python train.py --n_layer=8 --d_model=224 --n_head=4 --n_kv_head=2 --head_dim=64 --d_mlp=576 --vocab_size=8192 --activation="swiglu" --norm="layernorm" --norm_place="pre" --norm_eps=1e-05 --positions="rope" --rope_base=10000.0 --rope_fraction=1.0 --qk_norm=false --attn_scale=0.125 --bias="qkv" --tie_embeddings=false --parallel_block=false --init="uniform" --init_std_qkv=0.0398 --init_std_o=0.0 --init_std_up=0.0398 --init_std_down=0.0 --optimizer="soap_variant" --lr=0.00681 --lr_mult_up=1.27 --beta1=0.95 --beta2=0.95 --lr_head=0.00941 --warmup_steps=200 --schedule="wsd" --decay_fraction=0.78 --decay_shape="linear" --final_lr_fraction=0.05 --batch_tokens=65536 --seq_len=512 --doc_mask=true --z_loss=1e-05 --train_tokens=267800000 --steps=4087 --dataset="wikipedia_en"
Each number is 200 + 40 x the weight over its row's rms, rounded and kept within 0 to 999. Layers, rows and columns count from 0. The size before them is the row's rms in percent of the matrix's.

# gate: layer 5 MLP gate, 576x224, rms 0.22, rows 454-463, columns 0-111
# up: layer 5 MLP up, 576x224, rms 0.227, rows 454-463, columns 0-111
# down: layer 5 MLP down (transposed), 576x224, rms 0.172, rows 454-462, columns 0-111
gate454,100,189,185,231,223,190,217,203,147,203,189,157,234,158,179,102,169,235,200,187,164,140,154,153,185,231,265,165,222,217,237,196,194,289,240,259,151,197,178,144,199,194,245,231,224,220,209,170,174,170,227,254,124,202,191,258,164,210,200,218,214,221,265,245,226,233,216,125,161,238,199,170,138,201,212,232,243,196,205,273,193,187,170,222,133,220,187,171,177,108,193,196,235,182,131,230,225,271,139,278,179,212,221,203,179,171,213,222,184,295,190,279,175
up454,096,236,206,191,277,255,214,206,102,165,159,263,207,257,234,261,187,256,211,223,293,197,277,100,216,185,145,206,135,231,182,226,143,139,204,249,177,174,285,174,161,198,265,202,195,211,183,261,215,222,201,216,230,225,135,195,113,243,208,194,210,184,263,220,217,243,175,187,171,169,290,230,169,202,208,208,132,170,230,197,270,198,244,201,211,210,206,219,175,163,244,150,177,169,236,152,184,249,246,174,171,173,181,186,190,209,178,178,172,240,167,186,207
down454,099,248,286,171,226,193,181,212,195,222,135,202,206,155,223,152,219,232,178,177,181,174,303,196,175,234,228,206,171,207,196,202,188,192,181,205,210,163,203,355,173,274,176,163,227,206,166,210,205,162,146,258,143,104,259,239,229,196,230,264,201,236,150,158,246,203,189,188,161,193,256,203,154,176,189,157,168,252,152,202,191,224,190,191,250,233,220,198,152,206,200,170,189,181,186,194,167,161,235,234,228,237,155,223,158,230,161,210,152,208,179,195,171
gate455,092,173,206,264,213,227,231,157,154,175,183,210,215,253,231,164,150,228,203,199,295,157,189,242,135,85,225,170,173,270,189,216,203,229,233,254,251,245,142,150,209,234,184,269,258,237,222,156,218,176,190,237,176,204,190,195,189,165,215,268,179,200,258,277,187,181,162,206,143,192,209,223,180,273,182,266,186,233,162,190,193,235,210,147,232,178,195,255,195,259,225,134,227,207,179,160,212,190,140,161,235,192,273,166,191,179,175,224,110,144,193,216,249
up455,094,240,126,194,178,141,145,177,195,245,298,189,190,265,263,193,150,239,230,171,192,208,229,285,179,175,219,234,228,198,218,239,235,204,221,251,235,237,190,252,137,193,238,285,270,192,152,144,207,164,195,203,149,210,210,258,199,151,216,220,243,187,186,263,192,244,232,187,132,212,144,249,179,238,229,213,237,225,208,183,231,210,224,122,187,172,188,249,203,204,192,91,248,211,190,209,290,287,222,174,120,163,159,218,130,219,215,147,215,248,149,154,294
down455,098,186,254,122,193,215,179,201,196,241,187,218,176,145,207,282,163,204,166,152,251,185,210,192,185,237,171,199,162,170,158,234,165,212,188,197,180,214,198,235,205,196,184,150,250,211,228,261,167,241,220,164,321,222,206,180,130,193,188,231,244,152,221,205,243,202,201,184,206,205,314,219,192,153,168,164,181,124,175,242,178,195,166,260,140,210,151,268,218,224,202,279,288,229,212,117,230,198,274,249,203,199,165,220,146,202,220,223,180,178,244,280,203
gate456,096,203,187,250,217,219,188,225,211,172,150,162,234,240,148,148,141,230,161,203,203,258,262,209,104,217,280,166,236,246,235,239,168,181,202,201,192,166,129,180,260,232,252,165,129,167,194,178,210,172,211,153,153,152,150,250,196,163,136,207,185,219,218,202,193,227,243,186,197,196,274,218,119,235,236,192,163,185,197,236,118,157,219,204,240,236,198,215,189,155,191,233,170,221,268,220,117,157,187,122,244,172,171,232,239,203,93,168,165,195,150,249,258
up456,102,205,232,287,209,210,213,139,105,190,185,179,217,265,258,233,165,246,239,243,192,178,218,166,162,135,171,143,135,233,260,196,195,198,189,198,227,188,224,137,180,208,178,195,211,213,185,193,160,241,269,271,208,253,261,161,188,254,182,176,213,132,184,128,192,202,275,166,209,173,200,238,162,201,207,226,261,271,282,272,268,187,155,196,182,158,158,221,170,145,260,154,220,221,185,152,182,200,218,150,188,166,168,253,120,242,208,231,213,278,228,248,168
down456,103,203,222,202,218,200,176,230,237,229,205,272,222,172,169,142,190,268,208,244,216,146,294,197,142,210,249,240,154,194,170,192,173,207,152,169,259,176,337,112,184,189,212,234,210,182,207,232,232,196,227,214,202,268,210,198,209,257,218,193,172,172,252,221,254,189,205,206,214,228,187,259,216,158,168,175,181,258,253,212,207,212,124,188,205,229,173,245,184,150,266,152,233,213,214,178,174,213,267,253,189,182,258,171,161,225,236,185,250,205,178,216,247
gate457,100,228,232,182,258,150,171,121,104,238,253,142,161,226,213,199,213,135,155,231,215,226,188,199,165,281,237,218,227,259,285,112,190,162,105,207,201,218,191,247,169,213,227,152,222,222,200,233,236,211,183,207,206,190,209,189,232,109,232,234,170,193,117,178,148,245,210,196,274,253,257,206,140,227,202,218,258,244,171,202,232,161,152,159,187,201,179,198,244,187,214,210,212,201,173,180,303,187,194,242,213,200,285,277,191,156,138,181,201,141,275,244,200
up457,098,185,241,214,148,181,187,263,157,195,142,163,211,129,209,174,243,167,173,191,236,183,142,165,228,233,218,196,211,170,157,156,150,206,171,280,206,175,280,66,243,210,148,109,167,146,203,202,163,266,215,164,230,170,140,225,172,215,274,265,149,216,249,174,205,269,213,132,194,195,172,200,230,229,140,191,172,226,281,182,223,177,233,206,220,191,170,290,160,163,197,168,193,285,163,145,252,168,219,258,126,138,171,207,227,254,155,184,150,183,200,249,191
down457,102,178,192,216,135,217,206,201,284,194,256,158,204,225,200,149,230,234,209,169,163,200,152,207,224,175,256,116,257,231,152,174,200,230,208,225,210,290,190,240,198,197,161,209,206,208,240,177,240,212,174,201,124,211,217,231,189,223,202,169,123,148,246,112,169,193,188,180,133,243,205,234,139,130,186,217,179,275,190,190,157,229,168,193,180,225,170,240,193,235,245,204,200,252,218,188,194,205,203,230,181,156,151,154,165,177,171,183,178,220,186,254,264
gate458,099,205,191,278,213,184,257,190,180,274,197,134,221,234,201,186,145,311,244,210,223,195,160,250,162,215,195,173,217,229,228,221,276,214,207,223,201,154,211,148,100,193,234,202,227,229,192,164,231,190,206,229,205,257,253,228,154,176,187,199,256,186,228,214,250,194,256,211,176,181,213,200,193,149,274,217,266,213,173,182,152,224,153,191,274,202,256,164,248,146,203,190,159,181,235,183,238,206,166,260,217,228,215,196,230,210,204,152,180,180,237,203,215
up458,102,199,187,178,207,166,208,229,219,145,148,159,167,222,119,186,246,235,277,196,189,296,239,245,182,175,222,187,153,181,224,175,159,161,159,209,142,241,311,237,179,250,139,216,157,177,244,241,250,136,195,209,281,200,116,230,198,190,292,285,214,208,257,257,235,158,171,213,144,203,238,207,251,169,153,236,180,183,175,187,142,233,228,216,140,129,210,175,193,159,268,195,219,225,194,201,212,229,217,242,102,131,271,260,245,273,151,224,183,220,197,230,208
down458,102,170,216,190,185,195,257,195,226,193,185,110,175,256,140,153,202,231,249,164,137,199,197,288,163,218,189,307,161,212,163,169,248,170,197,212,184,204,159,226,243,200,201,203,182,131,225,158,196,161,195,174,231,238,165,271,200,188,229,284,251,240,183,187,268,241,236,191,225,120,183,231,186,242,160,248,199,190,251,233,251,220,189,168,191,143,181,218,202,210,225,178,268,225,187,89,282,212,185,201,160,174,216,155,234,264,188,235,194,296,231,273,252
gate459,096,233,174,197,193,210,124,195,253,159,192,157,167,157,230,214,220,174,224,192,153,206,205,190,167,152,245,264,226,221,187,201,237,172,188,182,208,203,183,233,161,197,304,206,204,203,169,226,267,198,181,179,298,197,214,183,189,208,264,191,225,174,207,240,295,124,195,226,193,189,224,193,267,195,165,160,151,223,117,219,231,210,209,148,311,186,180,136,178,168,202,157,175,209,241,198,109,223,196,162,218,199,221,231,176,158,220,147,192,196,197,194,142
up459,098,187,190,161,174,229,164,179,174,177,208,199,223,97,167,234,217,193,216,237,240,246,254,209,253,207,158,158,209,208,190,272,250,203,204,176,176,238,223,240,155,139,184,166,270,265,167,204,183,215,197,172,233,240,197,207,184,188,221,211,219,166,193,106,289,159,178,238,179,160,155,207,231,194,203,194,236,185,221,205,188,255,201,194,146,235,120,208,213,229,258,163,218,179,250,176,218,171,172,241,168,237,198,235,266,223,177,217,144,176,212,224,283
down459,101,136,224,96,146,310,169,196,246,129,188,271,239,215,188,195,243,189,188,179,145,216,111,131,236,228,174,161,173,315,271,244,257,191,251,162,197,246,227,197,275,185,154,197,174,164,188,190,177,257,242,192,202,210,234,200,170,195,204,191,229,228,179,141,160,194,222,223,182,208,214,292,256,270,251,112,153,142,247,223,218,215,204,189,231,186,183,121,223,145,237,133,240,193,172,201,191,198,154,237,229,182,253,219,190,244,267,182,157,269,195,209,272
gate460,101,188,189,164,248,136,159,207,228,193,178,204,252,201,215,198,200,266,205,193,161,163,219,224,188,207,174,252,177,172,187,212,179,212,170,156,216,197,238,154,250,230,177,239,230,127,217,238,239,225,290,253,167,279,160,182,201,156,192,243,150,209,238,323,184,193,238,183,240,200,206,177,154,184,180,270,106,258,224,313,181,175,133,227,275,169,187,205,179,192,202,190,190,269,144,206,205,169,138,227,171,273,208,112,202,126,301,190,180,199,176,237,210
up460,115,180,220,205,140,162,202,192,178,211,208,165,163,137,223,301,192,152,147,190,208,174,163,191,178,236,260,303,246,269,180,215,175,241,189,231,164,189,184,206,167,255,201,234,253,234,263,209,154,217,245,187,170,195,242,192,198,120,180,154,227,222,156,216,196,184,204,211,213,151,200,227,308,156,131,245,170,218,232,219,197,268,225,205,218,142,222,95,227,219,99,182,206,195,220,211,187,227,208,208,197,269,209,160,299,195,183,236,239,216,204,200,238
down460,108,139,213,203,190,175,200,231,179,239,161,235,154,173,163,240,179,241,244,229,176,167,197,204,226,180,115,174,302,210,149,206,211,207,195,136,220,320,196,177,258,195,210,229,208,225,225,195,264,158,193,212,203,158,194,240,209,238,173,194,176,248,220,223,230,207,155,301,190,181,169,149,254,237,225,177,95,138,190,219,270,345,226,230,195,192,130,265,212,203,252,162,146,197,235,206,186,147,162,201,160,179,218,207,213,144,176,133,191,185,194,263,203
gate461,099,176,183,224,185,260,158,242,170,176,268,222,208,200,221,239,210,227,223,301,203,138,235,200,165,180,242,227,142,238,230,225,196,200,159,226,237,184,237,147,250,197,226,190,128,211,165,164,193,255,214,164,162,156,183,185,275,178,211,183,170,231,112,188,156,126,193,285,171,218,238,151,201,148,184,272,241,160,164,230,183,175,149,219,274,147,163,226,170,159,179,180,269,250,154,199,162,208,254,155,164,246,204,146,182,133,146,195,214,206,246,255,272
up461,102,250,235,249,217,193,261,144,222,133,202,195,142,164,157,216,255,165,160,250,247,230,164,144,202,173,174,217,306,124,171,225,225,220,207,155,127,160,236,198,192,220,215,232,127,181,122,219,209,166,162,211,191,243,246,128,231,168,103,220,142,211,153,137,148,168,164,204,236,250,144,182,162,224,184,174,149,167,248,249,216,189,226,203,220,175,179,204,247,211,135,199,211,204,206,215,230,124,241,239,170,136,181,173,173,194,192,204,244,263,202,180,221
down461,098,143,202,178,161,165,201,241,142,107,170,196,228,227,221,244,242,167,208,237,236,197,219,221,109,184,217,178,200,237,165,206,258,222,180,250,210,223,154,204,207,191,222,228,160,244,188,176,175,142,171,242,194,224,218,217,227,122,184,217,180,201,150,253,177,167,274,173,159,291,182,186,219,158,175,186,186,180,188,160,213,252,190,183,203,230,171,189,252,221,242,150,208,168,208,192,231,197,309,197,189,222,196,191,203,242,135,153,158,209,278,203,232
gate462,104,209,234,221,126,272,243,209,324,207,197,175,191,184,212,195,174,136,206,211,215,174,200,149,250,189,260,192,271,191,207,233,265,170,216,252,195,137,267,170,103,205,185,258,170,194,168,245,210,167,123,175,242,195,202,190,192,223,214,211,238,174,181,191,188,164,254,160,286,147,249,113,222,153,218,273,273,172,218,183,202,151,272,181,231,139,168,179,179,136,160,217,175,204,173,172,154,187,182,197,167,142,176,179,220,174,247,230,189,179,287,196,242
up462,102,174,280,126,168,251,201,206,282,249,219,187,162,196,223,208,199,225,273,227,222,255,198,155,246,248,184,208,121,226,207,142,268,207,156,160,128,188,169,204,148,174,135,187,194,243,183,175,156,229,266,162,186,184,267,157,194,122,207,206,127,186,309,221,216,184,195,185,212,260,201,240,177,213,238,208,150,231,231,187,198,163,206,248,198,201,177,225,200,254,273,234,142,201,249,202,194,224,173,212,135,171,236,257,231,203,178,147,267,223,189,203,165
down462,102,175,227,209,154,157,202,225,205,164,154,159,223,231,244,212,199,201,250,164,204,221,245,203,253,155,169,180,232,245,192,234,218,203,244,141,200,186,197,192,214,191,153,250,249,184,198,295,201,203,249,239,336,171,189,259,140,195,252,257,122,211,218,175,208,186,182,128,102,242,198,172,250,274,237,213,213,246,169,207,230,237,135,244,201,229,140,252,281,277,312,210,139,168,179,192,181,202,154,252,162,101,190,242,202,203,161,183,288,246,161,181,120
gate463,102,192,132,168,251,194,231,196,256,181,160,236,274,221,287,165,227,237,209,230,158,227,265,206,207,262,199,175,237,266,242,189,183,214,176,216,187,171,177,169,193,195,171,177,191,214,180,255,215,267,213,206,186,132,153,192,138,107,211,252,282,217,175,183,169,217,150,224,184,198,207,212,154,185,146,202,171,205,189,200,229,191,193,213,125,214,99,116,201,136,207,201,221,177,247,228,226,149,180,227,230,210,146,231,141,127,180,224,211,171,208,174,256
up463,105,182,143,221,180,220,248,160,160,168,207,194,203,190,277,211,167,139,238,189,194,191,204,199,203,95,226,238,199,229,191,277,215,224,222,164,271,147,203,231,209,242,214,256,230,222,187,234,152,254,191,199,187,199,202,264,204,155,212,142,210,236,212,245,201,270,212,241,197,205,197,216,203,198,234,204,241,229,191,190,156,216,216,191,198,222,261,230,228,225,197,230,103,215,276,261,196,169,179,197,214,181,195,254,136,158,174,181,151,126,247,199,251